python train.py --num_attention_heads=10 --num_key_value_heads=5 --head_dim=32 --vocab_size=13360 --tie_word_embeddings=false --init_std_down=0.0 --learning_rate=0.00518 --beta2=0.99 --schedule="wsd" --max_steps=4315 --dataset="wikipedia_en"
Each number is 128 + 24 x the weight over its row's rms, rounded and kept within 0 to 255. Layers, rows and columns count from 0. Numbers have three digits each. The size before them is the row's rms in percent of the matrix's.

# layer 5 MLP down (transposed), 1280x320, rms 0.145, rows 188-294, columns 256-319
094:078131113128127092158155125126126088117158129160197154109183130120105154105112102124159093133155131134142142116120178145094130117132165091127097154106153148139141117118140140109137148138148135
100:128110103124131151101142164134127146152145137143089095142088128096135153127107096127168143120139149129149105124140123132079105147166138127122137100133142128154119088118096161139112127112102114
117:088099145145132136151178153153106135145165139114126109163146169120095141098110108126080144144085133139129131119116180105120103138133114161143131125126086144131140136143113092104122111129136115
090:119158103107160145116102121143132083103160071134144131108104119143079112132118109153117160112121086113159126151115156143130137094126156087084101153142129103096100126120157094176141147144135121
100:141130111145118122102059114143136131129170131124121131125093117159120089172131119130145175192127114125139136147087117152117098122077127105103181116100140150145124105137141131115141139170136132
096:134077112152134148118118123119120164148158121161141075140131138121144108105121108165121132143104113168128098164159117110131127098149140126147099139142131119105124104153095144125125154125101124
089:087111128122132128130100129141127145152117169111093178116165138147112104176147137133121136114156111125141164109132116152139120103148130100154096147133143113115101125137097114117131161153163141
096:148127138183137108140140153120124144178185119135098156154136115143166139139123126084124109103182151115112160132165103152142152176131116121132169130137152105119120129152130146132131118160083120
100:104155156104096140082102103109118110147164138123112123150167125138074137101131128142163104097091163130142148144130111129104129130078112149129122140142163113147098095140157144157099184144116150
101:078138122163172135099115107111134136115150108156120132163162106137102126133154067152111097142107129140187099134065129145143088129164092149129092186120112148099115118106145141177131136160088134
104:150157145129105142088107140140134113126116110137111109146119142134109109075116130135115127168126130155134099122128138109105134135103102139130111156121122118151100144142129123159118133113073142
099:132110064156120099138138132153096130140134112125134098131143100181155176133128116107144120159124165170100112114141194136129151157107145121147083098138161101124131119141106123130123132150116145
106:129111148140097131135164099137138137132127138125124110109144124092122132113129162102128089131102158165129129204083113099141151108118109131113155142097138118110106126151116115149166084107101141
107:145098086131138125132120170114157140128128149110148108127145144120104110108144102085104142141114127157100161164104106122095098160131163102094103117095099149130094129111117152142125128090140136
103:121131119082110098154105170123135142125131119161172122139119147125147135081102118137157111158121066151126105088164180130155144145109114129117115145161119084104130102090055116096117131108087135
104:143164132148093132132120182147130109103157107151162116158085136117162160098135116103108117143125097182093081124138116116084144126150165091156084154080143108143162152127124084148142149121130087
092:130123154149151119157098138119133120135147152125126172117159158158115120124166102145135134152089143137173148161147128128157119122143114120115116167129115120125101121142116156140132102129101139
095:126109128113162102137158168136155118138147154146128164147151154122094084160141106116127088153092126105179136116099113132100157155166146136120094146095091092161134121104135099166110123141144152
097:131162098151141122129097144130129148138157099093132112127114148136106129084114121129160143102106188145122125104129162088106126147124105143118091136100068126099194147114138088125153127123176116
096:128082132114140096104085101161132130124108114154134123186117095134130149112127113092126134140146152159150103098157135100130129136130173162157088127081136153152096080148153133164119113108100133
091:139104140110109152149104126145136127120108103109155119153157093111163119122121137135141170116141106109084182116156109134171144146100122145136137132133106127154139120100149127128135180144122157
104:101133145113164160111112139159108135147125114140137119097097130105132105136129145091094122116145108119189143139190146157090140152117096128124134119126098112163180129132152110160084099104114120
101:093155114097159105102121137150124145125114132137127129155124135130139104172170126101091174203158125112148113118123113140214141092092136110113103093103083184132131133141134109094147136144112145
099:131163135127111141107097121143108108134097130096078139136148103130131093143143122186121161140105114128144188110126105100150132087123114104100094144118131132127124134145085108142174126144123098
102:102094150104150119111118134145141150149150108164131093109160105126115115141117117126138111159104102142151160122158103183128111120109110146130111132131140159135116136142163162142104127127102096
116:105146159090100132146139123126122140152091133110071135156128133132122118157202104102129141142090114144153158167137131122143183125097123183168118125088133125086127123093151105143128151118168152
090:090141121125133131146109114117141171135137163106130184176116128100124095152149138089133141162125131108132165142078115113101117098139117106131140151106120116087147103092135134113128132169121143
102:192135140118143116148142156167150126138161122176145155139083120119104114170145094164104153121149123083147138113132117125127112154142116130100131134126126072130142105125115101125152139098136127
086:105144125116113114123163148096133099138120174100158121144136110113102132143158110092167120114141145153113103108123131109118120105113150144144153115134131121166173096125148098152102095103125158
094:100139104145136091128120095126103125072123141101141087115133157141120112091117126094126151127145086117170114153108148150139119114121120118148108113123130123137117129138095134138110154105148118
100:125132143142197109171155128091124131132169105146115105102188131115126167144115141073106150138152095110100148134143109172136125140139127092069115136122159124124102154126142156066129152113110150
098:132158138128135177124081156126149105139092107120142093112098147123103156090115129104156161100115104122100105182176135116091189126093148113125103175141098130108116122143123121190118160151137142
099:147135166157144157158099117135104157131084100161106083129170124093129136121142193106130118115085139159152129142127107185117162132140140174077127145103161123115131150132129135165130154082109115
106:126144167172119119114160111102146153124125140104143169121084124139140131094142142108165165117158134120122104129085118113118103159141127117117128102127116090114134179156118127169157167142090144
101:120112122140102136099144154180099124128092143101076111125137189150144137121151153132164143110150132175152112101136121056112141134138107141133119135132142134125139109120117165128142136144100116
096:150091100129147142134115146137099125093127164167182126142123075135115106161108117096165112097139135091134128073151124129160133163135149103170113101130115114107153132119139138133163111163140127
085:089141125121136120140145140127140109162151084161129157141125088153124149169105171122138138102114136141120137124134135167123122140113151089071086129157089119141120160120152151103150124138134096
099:119131134103143116168163141137138115142083124095134089114157124121125177115114101134130129126116097087128163121128162105126117142104095110142124113103136122142104133130089143141111106166143112
101:108187049099114165132098121075154151100170095105118139098171121120126110109105120063137117099125090117127135146136111122154144136129134099128151147123141105156164111117133114147144102124113113
096:119117105122121126110136070109149156153105139124145151113101141140109103143083128132166119106160112086121133127096116196166129171130165085149129117129111147113161106117133199179173140130105122
104:134150148177104119106198124120146160133142192137128107099141081155109157126145149154121114131153091100100139118154126121110130126113138123147104120126135141140109136131127144167137127120105134
107:141098150145135113054170120146099149122147156160093125133090126116121118111185129124116128154133141147136135120102114161090118129129139104162120111144128105134101109133062084130145172108100091
098:131144169109124126128135144146155121086115175120109145130153125115107115142083122118133151112115153143127143159124144112122146124156164105145153121164133093129122161164097123052150109150123115
100:076145162130145115112137120094148113113109127122140125147130144143127138162108089080116094138116135109163145113107154148131120139146111150133108116090091161099084132144142129148132161169145122
089:118146127128128085086098122118124090112093158125103142090143145126149119142119113100136155126080135141144131150109145122105141147149160139112140142148081085129121110124130099143124131134081139
101:116136145129123109191142040087128122136157150113113161153100128136122134085123174138087135119159129143149122132104127172138130106158134152115148120142088112151101142129102156124092143120121102
097:143135113152151166131136154144099142135147110146108169119144118132119139087110121138131122100153113144082110135125139149106137134134108140166089176157121127097150126125119136137134105155112126
100:152100105117124121157114130120113131129163132111121131109114132139097148131195101120121105114156154137104122191132140103124105142092116160121170127156149132141145115142142117119122130119110071
104:153116091091145134132093124161134126157119116155098113163158085196129134127190081161155150118097148155120125139141125102115117116139114117176143136137102137098129132138104116128108115156131053
100:103122093085126144148129136152118101128121144133150134161093112202161127133157134124175150106152116141150119130174086131139150109093098204102136083103099116143098129125142154117110093154111106
090:124148141132105131129184165124143140150154102172083137089141119157123108152099151105169115094098132159143073144071124113110145127157174124121108122128132119165102110144146073127136126138122104
096:100162123103151121173105090164115157148114139118136145102110162106106125157155139120146173077125127166132128131160131140142151149135088113154108141126114138144150171133132125127160137115098105
088:139162115129124129137109140122165147102116102138171135081142100098141129158136139124136122104178129133119178128130139140124138117104119114130105146105128132095138142101083108138145129111103130
113:156100120107172126157129105105075137081151147097130124143105127179120110150131159136139139129158095098109139127080108099122161078125154151140149120135114120114145136104111137121166162113103060
101:112092118124157175131114114103130137140109135157144126161098104122109147129144161146101124103175118113139135147134137119159097125143083094096152119109080154084108143084141121139144139118158158
103:101138088107142139160132135078111120140096114100135125190113055106118148182114179112130147171113120112142106084128121152165154115108121111097089130116159082133128140142123135122135146129177101
095:145135156069120112127105127122141110141111113098154158171116143121116154133152143153131077122103131162145138115140109145129101133092131150118138114104134125182138154121146095118179129137084103
089:121091101101106150148184119135111160131135114141137082112146101133105117127145131129161116124153084119133130157125139129118188131104145125101099141173138097139126133121087096161140106133110133
102:116112125145134112154166119140156124110121148140132126131126101160111087122122167111067152130111096105125127143121130104073112113148128127111164141140130134154124116125123179094101112138127125
103:137144116096123081080100108114147122126173134101153113129079178177156152131144103156130108119082117164138130132117138095104090114094135118138130080150151082121170131141129082117145192077127108
098:119151117146134113097074129145124104112132154098120114089110085107122122151136157083084117114105153160182129145121135138129126132117143122096104172094121146153128144114128133100178141096167171
089:145135125165179109146118107130131098112159161107145147105100141134134133137086140151150094127125159114156166138103123154112074094120133145149139115106090150122116138119139118139104129153152136
100:129113143155068108121126129080138148122127098111138130150104169129134150089129137109156100166123136128100119129139149109081094128128151126094164113139145093138124079129122119147112107121113152
101:154104131115101110121128120177118108170113085101111139092118134167131127109160134162129116101125139141118147132145099154126145085084157129162097128121119140154128155075148103111092119113110121
104:133127126118125123124140140109108126146121094126153137111141134058188148145113125141153147148107165149140108127140069129143136171082121107141122122125137132123129104126189137085113152108112152
107:151151138128145100127047126089118118097118117130129102142164098140117142124167134100148149167123125167116092112136129124122146143144157143145148136158135184123121112125115125137082121101128163
095:099143119159141121141108121131111121116100120109140180157132175131121087110110127065134116089138151138155145126090147135172163179148130133141110121130135134150100101128074147126142141139111113
094:107150159116171070133103120096117130130117124137090110122129126141112125175100173169153155111144149123128103140089113102127136143140089154154135151137094160155154131101128104144114135154132127
108:116149111135188115137122111082118140109140132132190169106120136103127099131105174143119134102161120146140177132113125134166126128161193110118130167142113156118135159155118153123130147114167132
099:093159120114119105161146104153148148124165130061106152140147139117156110105166068151126177186108087149116119141136104083167157086106114100149137140121161123154137145114100150130131145118126120
103:156084128147173107116129053175086133125120093082150123149148109148130091154101114112163151138141154158142122126148137137139105081134142145107166103135152139100122099160128145106135167146094112
111:166115138081132101157100113159160109136109132124103140112114127123146151160131119086114118162160112123102123145147133154124114104185115106130108122073144144106151148087140082122111132156146161
106:121108125101156136150133121111102142124128083136135143105142140105112148122150119055145119139134138149147140118105110098151131098132111177113126124142123098102162129118108123122136127086120158
096:098154100109121133129137143155140146156139125124104152154106119145103121129148139128095061111129077113142130165101150144132119078143135103144116152121125108141153125134111130088113119143086092
100:136137114168137130147136104171140120141118161125132129140128108107121150113123148115081114102128114124092078092100132115118138145106142153167140112106140152094120130117144135133128099120134140
113:098105098160101134141163142087073162119147098118108123132156175122129156142127154097138107148142134110097141109141142125128167117091144121162124152091154117142110131095153137124120139110138171
102:124137106094114166143139128168171140130106158123115143120177124111111159151083143149122161091105119094115111153116146148093115178140106090129126143093136160119096116139126144110142155097128129
097:137110142129096150167098084136111158118128132109130126126141146121110122130141107100113127096122134178078130163161107114128114113105135152130118104134150134143129144116159121153113138146159142
096:124108114117127127118097118109119136153082108103113118148120115109170129149132136130065125123149172115141102150136174089159127121092124121081138102153145071133155121133088103160150126140163082
096:136160133118100133116142098125109129157126176101143143104148127104162151162124134134126112100138166119121125130131139144150140124147117132102116122114151161142123108071138126137144136118127135
098:100121128076134132106109128152132163093124176149103122120124111119082136130121090180138129105118105148102122124127117138139146115132131122156106130136150117143145173098079126130091112091136093
112:159135153108149163127050099096149129165133108139166136101144109135093168169165169117119117130131132142135147137154134085152113104140136100151115155108117179113156095132106123148138148113098129
104:142193147138184101118075168153143122133135139116121135106137141081130097130154140169129157135140067152163114123139099119178152166164083106109104133124140138145106127123146114146072103111162132
099:143137113112095111151174090121099092126124127101145098124106101154107134171116144120119108117184135095078082091124136152141099114113134163120139152102172142118133128139149137160167145115118093
084:105138138083109159145107152132121136103126116097170127119128118153080120146114095108145097108101104134124115123129127169109107111137131118131089140065159122114111124116147149139137147073139169
101:126144098126155145140156138113098109115117128099116113143111106126133091117148118114108128126175086102107133137119138126119137123157105100119153060141155150141146153123091110126160156109128146
108:071110112162134154158119137129112114130092153094121113111133163125125114148106135151126125160148121158153150083118129186137118145136122146111133112087118155115133171123125160153167124141111133
091:132087139120164105128149136138138096126074125133096110142103140111075139169089125121145101133170171131119114115088108163126114071126096097130151147131120124125112112111138102102084097152168159
106:126107139169084143110154155117125127118108087118085137126153126135183158123111184197175126062128083145098137140121144108134096106130111141112151161124073112131137129132147122121099102103142139
084:108121094118111158189087093107197114110131122167115067133139113109137152168187138150133126118165093101134168150085149139111152127145156137108135146117112145118155128110095102172115145159127126
103:094175115139122102152116155150145109188145183154135118148134120141156144097134177137142110065108182071168123115116110098114106117109178113126116169135134142087145120113087134138095146124123139
099:087184118144096118117132128138114146110137140140131099140144117135090168134114137144117098127161147167131144187114138090117129137180139131109149120139168125120137136159162115122101135111134132
100:171099108095125143150129143145137128157155102148152093156126127104135143138136153116124152122176103125140129097112121153091089166122137106099138085120108099114141134152167141112151131140127145
083:135163128101131123131116106125099123083158092145176114158137139140141126117042121081135115111107131114166108122142181147133091117145142130093131144100092090134133137128071127146117107110121099
100:135133101149169111114142148149126152119147137086132152140187159114119114114116108106150137095120147162151163172123117156121098126118106098109097141085109116113119135142109128176136151153119102
104:109130106118081152131140121141088107113144112120177123168133151100163156145121124160126118097147131123141110131113147152093098130127085110104141104116150155144164125113134096100142125165143128
097:098098117109173116140160110107115127107083109166118121133089113144162109107111178128125124086093139112125129145128123151123095111130163175099075133129148075156140100136149160135118145114155121
093:086142115111108156121139078179092131148122110129099139185131174098144138122144177124143096122099125107175141138157159166105117119091183127135105143150106095105160117144117141131159130171116168
097:133133136131100107120136117123101131132133141120115185114193102142125130149088109178174138146131097159127122089148111105137108149151117114117100119121137152087136151150126159110156125107151087
098:144127132106102138134096103167125150120135161134100117141149126172128144151099100103140103147070137115125103103142092082143133151145148146138132131119117157141133085142106142119123145119122105
098:133107150125168123143125116156139193092163138087116118112081141108140146132126133133173084126131083111093164146126108115135129088107151108095119141109096142132154131183089129129110110136161136
107:088115104147097117118140099142158144107149118151134097144129118124099144093163126133123114133145121146188159125107122128129161106172155107124133109141110077146107108146119092103121100113101147
104:153133111103085157124133158128104135133114119155147071109187102105146099125133122142128162107119115143164109119132109113149147104160165098150141116079097112120107085155111114129134161130102170
099:128180157147134139081110106126127134132140087100081096177122146149116150076133176131166117085113088170130149163147141107156099145163132116172156122122172081124148107137118147118098122121106081
098:176152173135162156132133122148103103109063119124142102095158145134157144116112112092118144121144111126129125164169084132143150121119157127163159109112133086068133134121114099132119193110146102
093:121150146116178123080113116152125134133138138120122139135108135091140104094178082162086126131104110150171116121164168141123112058146152150153151139111162122123142148111087111109119146137108149
099:105135132140104120121168132107122109113113154125129100153138081136140109127120120105159108116168147133150115153108131112125149139133130131108145197126101080161119118154093142115117136108142120
# layer 5 MLP up, 1280x320, rms 0.144, rows 189-295, columns 256-319
105:173123109124124115103118127139169124134100122150116110123070130136128116127105160183163143124128152100101115113151129146134128122115133114128124111117149127127118077133135095122102100121102088
118:108144141120144130158166170144110129132164154161149144114157149122176140097111119126086118147079151148106096124144163090094134123113158159136149113152081114126139113148096121096139107148108106
098:110106135141149148131146123123111145123120127129122192171116133099166153163131120123115139151162122171124114113145122116126110128138108145137155114083139152169143142105074167064145127165141147
095:139154131095099122114130145143068110131135089133163121102135111090101106103092159124147128186152149088095098081147125155115088123115149116115161121127135143094145139190142103128159139095136123
095:136122180140128144127125156156096130119081130058132149097129164133103123118113155151142122101132113116150161134137149162090109112110126119126123122099136121104148136118129129107119102113120102
096:121168134105131172177152151125139107158117131108123120116209139123126141060127099149132106112123106136141113120118126138118114133142096164163126084131063131156135107120098129126156097105097164
099:146094160128175142163108109167110130131145101120111124152096135087140148138148101112116137104087123099160113118093090183144151116083130159118140133125142110105117143090143094155133110109137124
097:129114123099110127078132132137117179132147131122126175131126090115151142095112140107119153135150136162151131107160118130138152148138126152168106122139161159124107089102147169085164115118155149
096:151174112126105144114141117080150161152120135143162103095132157133155115125092172129172121145127111119125126126115172133104162142153127104130092109112143156139122127141098107138112099132121160
103:165130133146159146124136161123159130096137133101102153142128119134134151119119127118168143097132151136116122128130080205153082148118148127103106142090103111102063166151142153131109147102123090
097:172112131146103133131151120142126085137146126134128167089133115128084161136149122120174125117156120118087088111122141155145136099111114125123140157095167106109140155135153133122045129116104165
107:173152151139101097116149125098139156092063096124132148095124147078108134133132120143146088128151107165116145171123115155095213134093122156157140114116151054124149131102110125079139133087135126
099:147139128114136098141147120153124128117147104118150122116129149138134148133129128117152127138111151148099109155130168122159121108122135133159108131141140150158100132106171122126117158060082077
098:094103105147125136105131133154112097081108104118117099131155079117095114107119140153117122142138137101128109124121151160096122139154139131125138113072162109092138134129088165126128108136141125
097:162142081145134136081112157129096094145141120127141099135156139158112120123133150111135121098125120130085149123130159076149119095145071121109122148127166186126150192099130123137114111161079143
097:163101140149119131141120126129151135109137117123105135141121116139172154116119148121148125119133181154077136185121124104136134116117114147116158145128164115120104126118071084129167110132077096
104:131187129113084136152128120140080125122125116109108114123133163128147101112135143112156102117157143147162130137204125131111149089142125151145102110144118073122127113106116142112119150149142152
102:147117115134132126142102075136148163113125150112164120139148105123100120167126161143121170141125158133130168109110128105125096122097104151164114097136169128092159130093150130120132097143129126
100:107102104133164122104146125140152121156112094148168129157171140130139135138143112155118126142146142162141128108137141115122135113103116164107107137118118128115106128104146115120124132123107173
096:148167134157146152109125146140123109117132157113117129133105150136122134128064128136107102132091125150162130132119153150133098088125118113117156112129115137166078119128137156117145103105138096
098:111129106163132101125111103153132133155137169118167112141106140125128142183109130129105160138156117127137148107106149063091128093152133145138156067173151141069102122134124125116061109136131121
100:150153118177136098127141115138118138131133175116124123097156153170107101125155145093124149114143166133127115134133086157145151132120145152148170139172157125126128136095105156113100128112154108
101:111131145095159155148133160149176115143149131139119123132167106136097145090144143096100142126133123126125169156155097153116114132110113131125172115114135150128083149147092157071118134095135143
095:147100107161065121107130106116156133124137157132140168157185119072158124113143129114130115105099143135149131132123145149119162115104131113142112127118150144062149128142116089142135153133153141
109:113152150121095129132181155156129129123138138103102184154106154146151105144142141134144139128139127120132117156120146140108149123118113147129120096132176120108159161124153120087152163121108172
097:100070116126165118161127156147136098157153091125105137123139132129112156106143129178143122125126129147114118117202119116119105125095106161119112099149153158093129110124148091091122111123137160
105:143150151141109135132157091157106155118163138144139193169098097178114080134150113126094108136108115099142115104092075140142129165125109162103181121082166102120122135118149127079086144135141112
090:156126192111125182158191103169121155118133105144127154132120155150125143115104135115117106111160087127118123164162100150109102145102127120123118149115121103108132177124134145106142119161143094
094:142105147126176136165073135104122089166180122153091112125157118089115129151127107168129143105122116117146127117120159174141138147106122143141183113179113152147149104095138154163097127123179136
099:110144093128163104127132142155090079153129132119154137089144102123125163125150125112155110142131156152097182159156128123179120090128151099154103104121177148146083093125131162117118095123109136
104:102091134127114174116154136138162150173161144135147123097126163178115101172137130144137133161134121110143147147115126155131104167098134140093120127121157138152138099156121154118138083139124128
102:146141129091107104136118176147151165132146171157152106167154134134088130138158115131096168151103152115144124117157123090116100102157102123138140129142107110094109118123113141077085141130099122
112:128157130146105112126159101149122103114149125121139112096097114139153185087126143117110133148173145109101116135148125130158118124124105077159150143122168084106068131115136139095114077132191139
105:125104097171138093121170131137099155093168114136106142182094135137139166127132120157126118106115151135149148117134108110156127124120155109152099103092136093116177138120132113130159163168097104
102:144150140135137189137123125184100131186113149072137132149152129149134096120180095105138150123111103115155125148119163097122125110170131188141133144140129153122093124097115141074147142114139129
097:168140110120142113123140129123129128132100135110118136154155138101124105085128081150106094147176120130178130159098137108177098105141142148142095128150140112125136096141115100116152151123124162
099:082187089176163142128163120112135097142121116159119139134144128112148117139102121144124145161112128158143105093140118167156121117125133145118073126155163129120085143127110112087090122130098137
098:156093103134142107131097122145123118121176139064134176095120128130086160096090154134148130116137121183145089141160155115145108109121100171115114136074152095149145150132084110103101102128127119
098:134143126146140141147101114132135119162093102155102143105116075152095134119125139133094122151124107137146145161145127103133122126148123124131133155148140148112104115134120094123154141111119101
106:113140176152150116115169090142121099133171110106134169153155167160145185138126150165148116136153107177117127103168095098145116140170142147104128157120181131103107129113143109099121153148136138
107:124095138110145135114125118107119128173123152112069107126090124114130122126128144099152120100151147183134153121145091148117114149113153114117127120126145152115117102148116125137107164126138132
092:129123136146133136144123159155095131144119128119131114110140123100120111156132181144154121143158120117147139119104146119137123081154090106135133167110171156147123098103136160128191157097101152
097:120133148158137119114099130141156150104145174123101098166129159147132119093145154169098110133127134145138117149122144123142117125117114136085151085105126136115133128137161146121151162164111077
096:115103110126121143115132041115112083142139130150134149096148126131142135113155137096148185156106146097102136118150152142129132065114114149122133146121140125139163102140124172149136122134111158
103:136114114094087122133137114149109151177130191146156141103142155126065082120145131120083127100134114137111138124082127137105128114138133149162145118127143127177086083093114160094134054120108170
100:126127092143131113158132135154145133118120157163097118167128126136117145083135087155116137117109139137138112120143118112127097122138117122175128174113121141162151133124093175097106124122150153
095:143147121128142142111128120137147121124130112124144133136160138140098159124160103158163124153127117114121126091147083129118120145133133165126127102136088179084132119124096158108128151101118152
100:116124108137155157095077155107150106128146184159104181164147086117107132121153121141108134100115119129114124108136119129188161102148128132141080100185145146123115130147135148111120152155106110
096:166131117189114106122134126139123089130117123116113121119124081092124129121136104106143151108159100137111141139144135121142169164130155121161137170078148140122161132088111122142125118102134128
095:147176153148121155147123110123111116144114147142088132127101116093138115146133113118148129136150137111147122153096130122092129162113112131118118126125140123141141130105122113082191121136179131
099:100106180123141096096120143113098077138140103132125108133135095130133142130102172156157132144115126122090150098106103141099129111111108174126133149132155099147144107158118148113086116143151125
090:122094150099125142118123161110081159150085131105081138143135149137121140098138110121105160143112083121140090122123118131108149148155111151155145078140116129149063139134140118141093154141150128
106:105113119125100078130140108141082127139160114157060166115129112117127099130145156091153124116145151123108100145088133165105123117148120140104099138124134103138100124145173125121121141159142180
100:112175138182111113138157123123130103109141132116158116148159150103139138107101162157112089117149115127109120123125129148102142137127105128148117181155130155138122152105122185106128118161143154
099:134147112092148109108117113126105129084161116188133111144142132157152143136148128145134176118108124107123111069118121190116122148114099186131138092128144109099142107105100113126126126110161103
093:121091127163110143095122132155146121129159131143147144147160130104108134127134169128074158144123121106142111130158163116162167113120135142100138125127097120143167145125146151107090130116154140
126:093154132139124107143161151169139142163148143140141114150091204162106091124059109114141134143128097099159117138119116138127155141142152113146106135140173127154132150139127154185098125166104138
093:162103125091064132137109151157152102133145168144106087082106159128137103109093107149135137115147099116137122124111127126121046146161133151135146157156123133106115085099120115151132135142116116
108:133122116108116135122165080108119109129102183108104149098165142124138121104110138149147126139134159143136166113120127129102127158141100103126129087137144125143137096115176114096150134093145139
098:125172136114136116149149122159191180175131137141149128153079162148146162161118145166129129124145157145104131111130126110131125133127174173151115115157108123128113136141145140145085123106134092
094:147158137154075156117155122120156150139095091124126169138143141093151128149136111129132160131132103130178088127146130152193141141117132109110107103134142116154119143089094111127173130146105144
103:110108163111074131114124185134082180132114142152116161137110118138133108098145119164140121132156139108124163085131121108130105104154139131130143086168145154078149090104136141114096134072130176
102:138108122122122126173111090118149160140140115154134124118140170145148156160132115113157118138056140137134172110129170145123139133137145175183100127059149109145088146099143088151161131109127130
108:139135126114168137136150101126109140139121181141100109153147126097154157089096140144140121147115137090115147113110118124115190141156142127103185079100116136137123097144111165157102143121154107
106:104153130098120121150098101114127124113126114146144151171128106141106114136129132123139107127147136131079105117127092140108145157166123129148076123119120119148143152109119145092166149080151140
101:134151146150113103148183098097114114148129136117093134140145136123098112138123152141155116137157158154119156108125100100126101115136128153179115125123119094078140109091078087129133146142109130
092:146111138159121142109097116133087150122120165144106164132108110078121119118165147138098136138121164097140114165128125134135130115118086102130118129139161097156160135097107110127133164121094128
100:171132123107131104125114131141117132109070140137119139167186117078086113144113124135120124089110132111146142105144181105181142139099125134095102075087120133140124133117109159150113102096145152
098:145115134191194135104153141090162124138126184135098154152149098116123146148145130165124137135117107123154144105126122152133138133106118124095131141124142118110118100178124167126129140127127079
098:101137093125107154113160152176108142127148135092075164154149145138149132144121114144114156122131146135116153096137081122148163158150157121126133161151121097117050156095122143170143108133150113
097:143151136110142064136134112089113139131132165159145114100118156127124101107136162135150113148101104160096164146097087087127093108107134101165135124144121100121129151165114139118106087183100151
107:134138103132111136133138105100089133119133107135112151123135068159112131135121151143132130142120161123107132153097115165117139178136147144117090150126162077110115133144092116124173095106159140
108:154175115149159145119122134147114139120152145139146128155098145134088127131165135127107088099118160133165148112136097168151139112161118122104119118143092143169109126131153116100120111096136119
091:137080131142159110110103115142123157115103131121151137110088128131108111123073120142174091135099147135147121130131127103117157192100106161099128073142095091129134122172122132102158112150106158
105:071060136143105137136132118106138126130135130128140110088084100165096140135132122108151122096094104116151149111142084107158134117118160103126083101126097115117123140108133127136090099091136128
100:146100123143087107159132142168129078100096140145153139134193137093114166116111160128147122103127126185109113148131135098133166130129118100130105145125125142180163125114147117142091113127118139
101:141189142138130083070177185116137075156107122141161137136112144136158129136128155153143109151153158116166108110112129143153173153131114132158117151148152171096129133116102117110110141149100121
096:090167155141123148131108116129151152126114158119083168067162189141142154142126142150156094116104087155118161129135105152103148114159129104116137164131110125157121083109133158115154120085111154
092:126120118142124127130139147115125113099110109136122152139097145106133094130135132150126129145155118116158101138124110146149181140137132164126087144137153145130106046150144097116133128147131144
103:166111128127113106158192109151159135150115119102169117109110115123084113119124160122110148135164131135124151122150066132144140087137140137123149129173118116155121152160108147120159125148150131
119:154190145154135131107098084125108122115136133099134167118153144164130160110177125171125156121110076147116117158163104118100119108106126118129148163142170119120108093120111151108140111089117098
098:157158150098151098111117156097130070111147085093109126117129138156100135175126101095119078159122148116146140116147135116112156143141121143092140129100139138122089118135107156124137125102117100
097:148147146112147134125068104134088101118156169107138152121108175142117106154156146180108125125122137126168141167102176120124172122096090166107107133136122146134132108124106175104108135171108137
096:157124110122166082113152150104156144120129114165117105132124105113133159137141154157111096152137129133172124148083135109123156176142141133139150137112125102143119119138134118069126079151098119
096:107104113123153121124121091094190148124125128138135104149138159147168102121117144123133122151076149114115110164135102107110147134105117125146121113132165172086118139137078142082141144132106089
102:116098157151138096116112150089130088134124140155143142170111111121110129107135112119163075150127122136153140141096176152155131161157124169156140148105100135150116178107115114142086194068079156
094:094137116092129130139151109102100111117097122091148123151110147110136103121115097106172148129104147168134087098109100105096180138132162130130153124107131113154093130148121177132178102119139151
102:123124137164098120103139102115129113143132144151099156137152110101163136127164166112135132125120108117112136163141137107116152146100111123108139107161144128148151131103131097140149122136120123
097:116138091127134154136124151124146113138122123127148137105142084076113149094116134129146171130064144163113112133145129105099140086121132136121103132113128131127125102104091079114119075133093180
098:140078155127165100118154171072151089144164116121153152151073090125146107111131150117121168155153090105069157127152112167143162119109163113119140130127131119162134109168131158103113142151135128
094:087084135141103152131097123103115125135139126126128162143123115140138100145184146129097174136095092131105131113149112110129115119150109115138099103124111156180099131080106128081106098122091102
100:092103130094162123123139124117128089124143144160178107131133124133102127160108122137098135115147154118137112080188108093161108081121152147144128113131102150108110151143093110141161139140118107
102:106110084152156160118141144143127114170098154100088121113133129101131111135167110174141156164116130123181187131123126108165139100110119136133121118134125183108113107153177105137126123143088113
100:070134140139142159092155099129169119129146139138168166184102134109139164167119127136133156128130150109113120110116120120108100134117075139123110168113142089154129155153150134113126152101170164
093:175090126105139147171085141105075131131106103133135128144117096099120162129079137120153178125144067146122135178142123103091135098129147151114172091134149107153130122150098116120125128133103131
094:096131156106121147119120162170120095126134100153122111137128139084136126119134154135158126168098114132143143123087146132114110127144185141121111148174158119124178130112151106144107139128130105
098:130121130148083173086132156117114112142111123119089120111110116105170109126124117133151125148129142098148127139151098168136126110066135128166100122112105076150129166123132078125128116133116122
100:102140140128164142133136111102112129076116117139153096153136133157136133122126142139181144139140126099133068141138106119114145076114146142127103153120125165145164144104076179144118127122121127
099:123043125122148133122147123085115130172139123104142167150091126126108137119105092141146132159159115166116122075136159128138164142109137141133131134118149120132165132120150083168112116136101094
101:116118138141092122091171156152165125138105150128128126133131124159174127124087138136118135102159130140117114129082129098112140120149123142112142149143125105151199122148112088100093126128116153
108:103143123142191159178169088129121086127148189103119149124161115119137179163106172154149111117104164155120137119152101102110103161124120163105109117103111114122092106089053143143115164119145120
114:152133136126109104099151142111092122087099112155101113089119080126098084197157140159112119163118110154145116120101099163145112112117123153101160121075128114117141123131121136113166160152131148
103:133128128119119160146117108098125116123137066106141140154117169145174170102120126166087212159074154129160080132153126102115131131132104110118147097167129146088156102133124151075143107132141116
100:124115132116133134181118112080105148101107129136141138150126113132122153134134082153145139170153119098111144107091079091106131142116128120104137134157112113164126150143151151148114131133147137
099:148155086160133148131135138110113149143101133134147137155104141101133138159104111107153179137171106129099133155088151139133151120145140124105053117147069129138101141115109167094133098104148114
101:141147128121119116154092129163120127121161120135161165154126118131116133121144080133088168144137131145118107116151108149116121121123109097164137097141148105164104140124156122147105116135081139
096:143146098132143165112185149136123152134148103171124124116111085109137107142105130145107132129094140125121102146139103135126124091143119124090115154086176139114071124075132145133120078087143112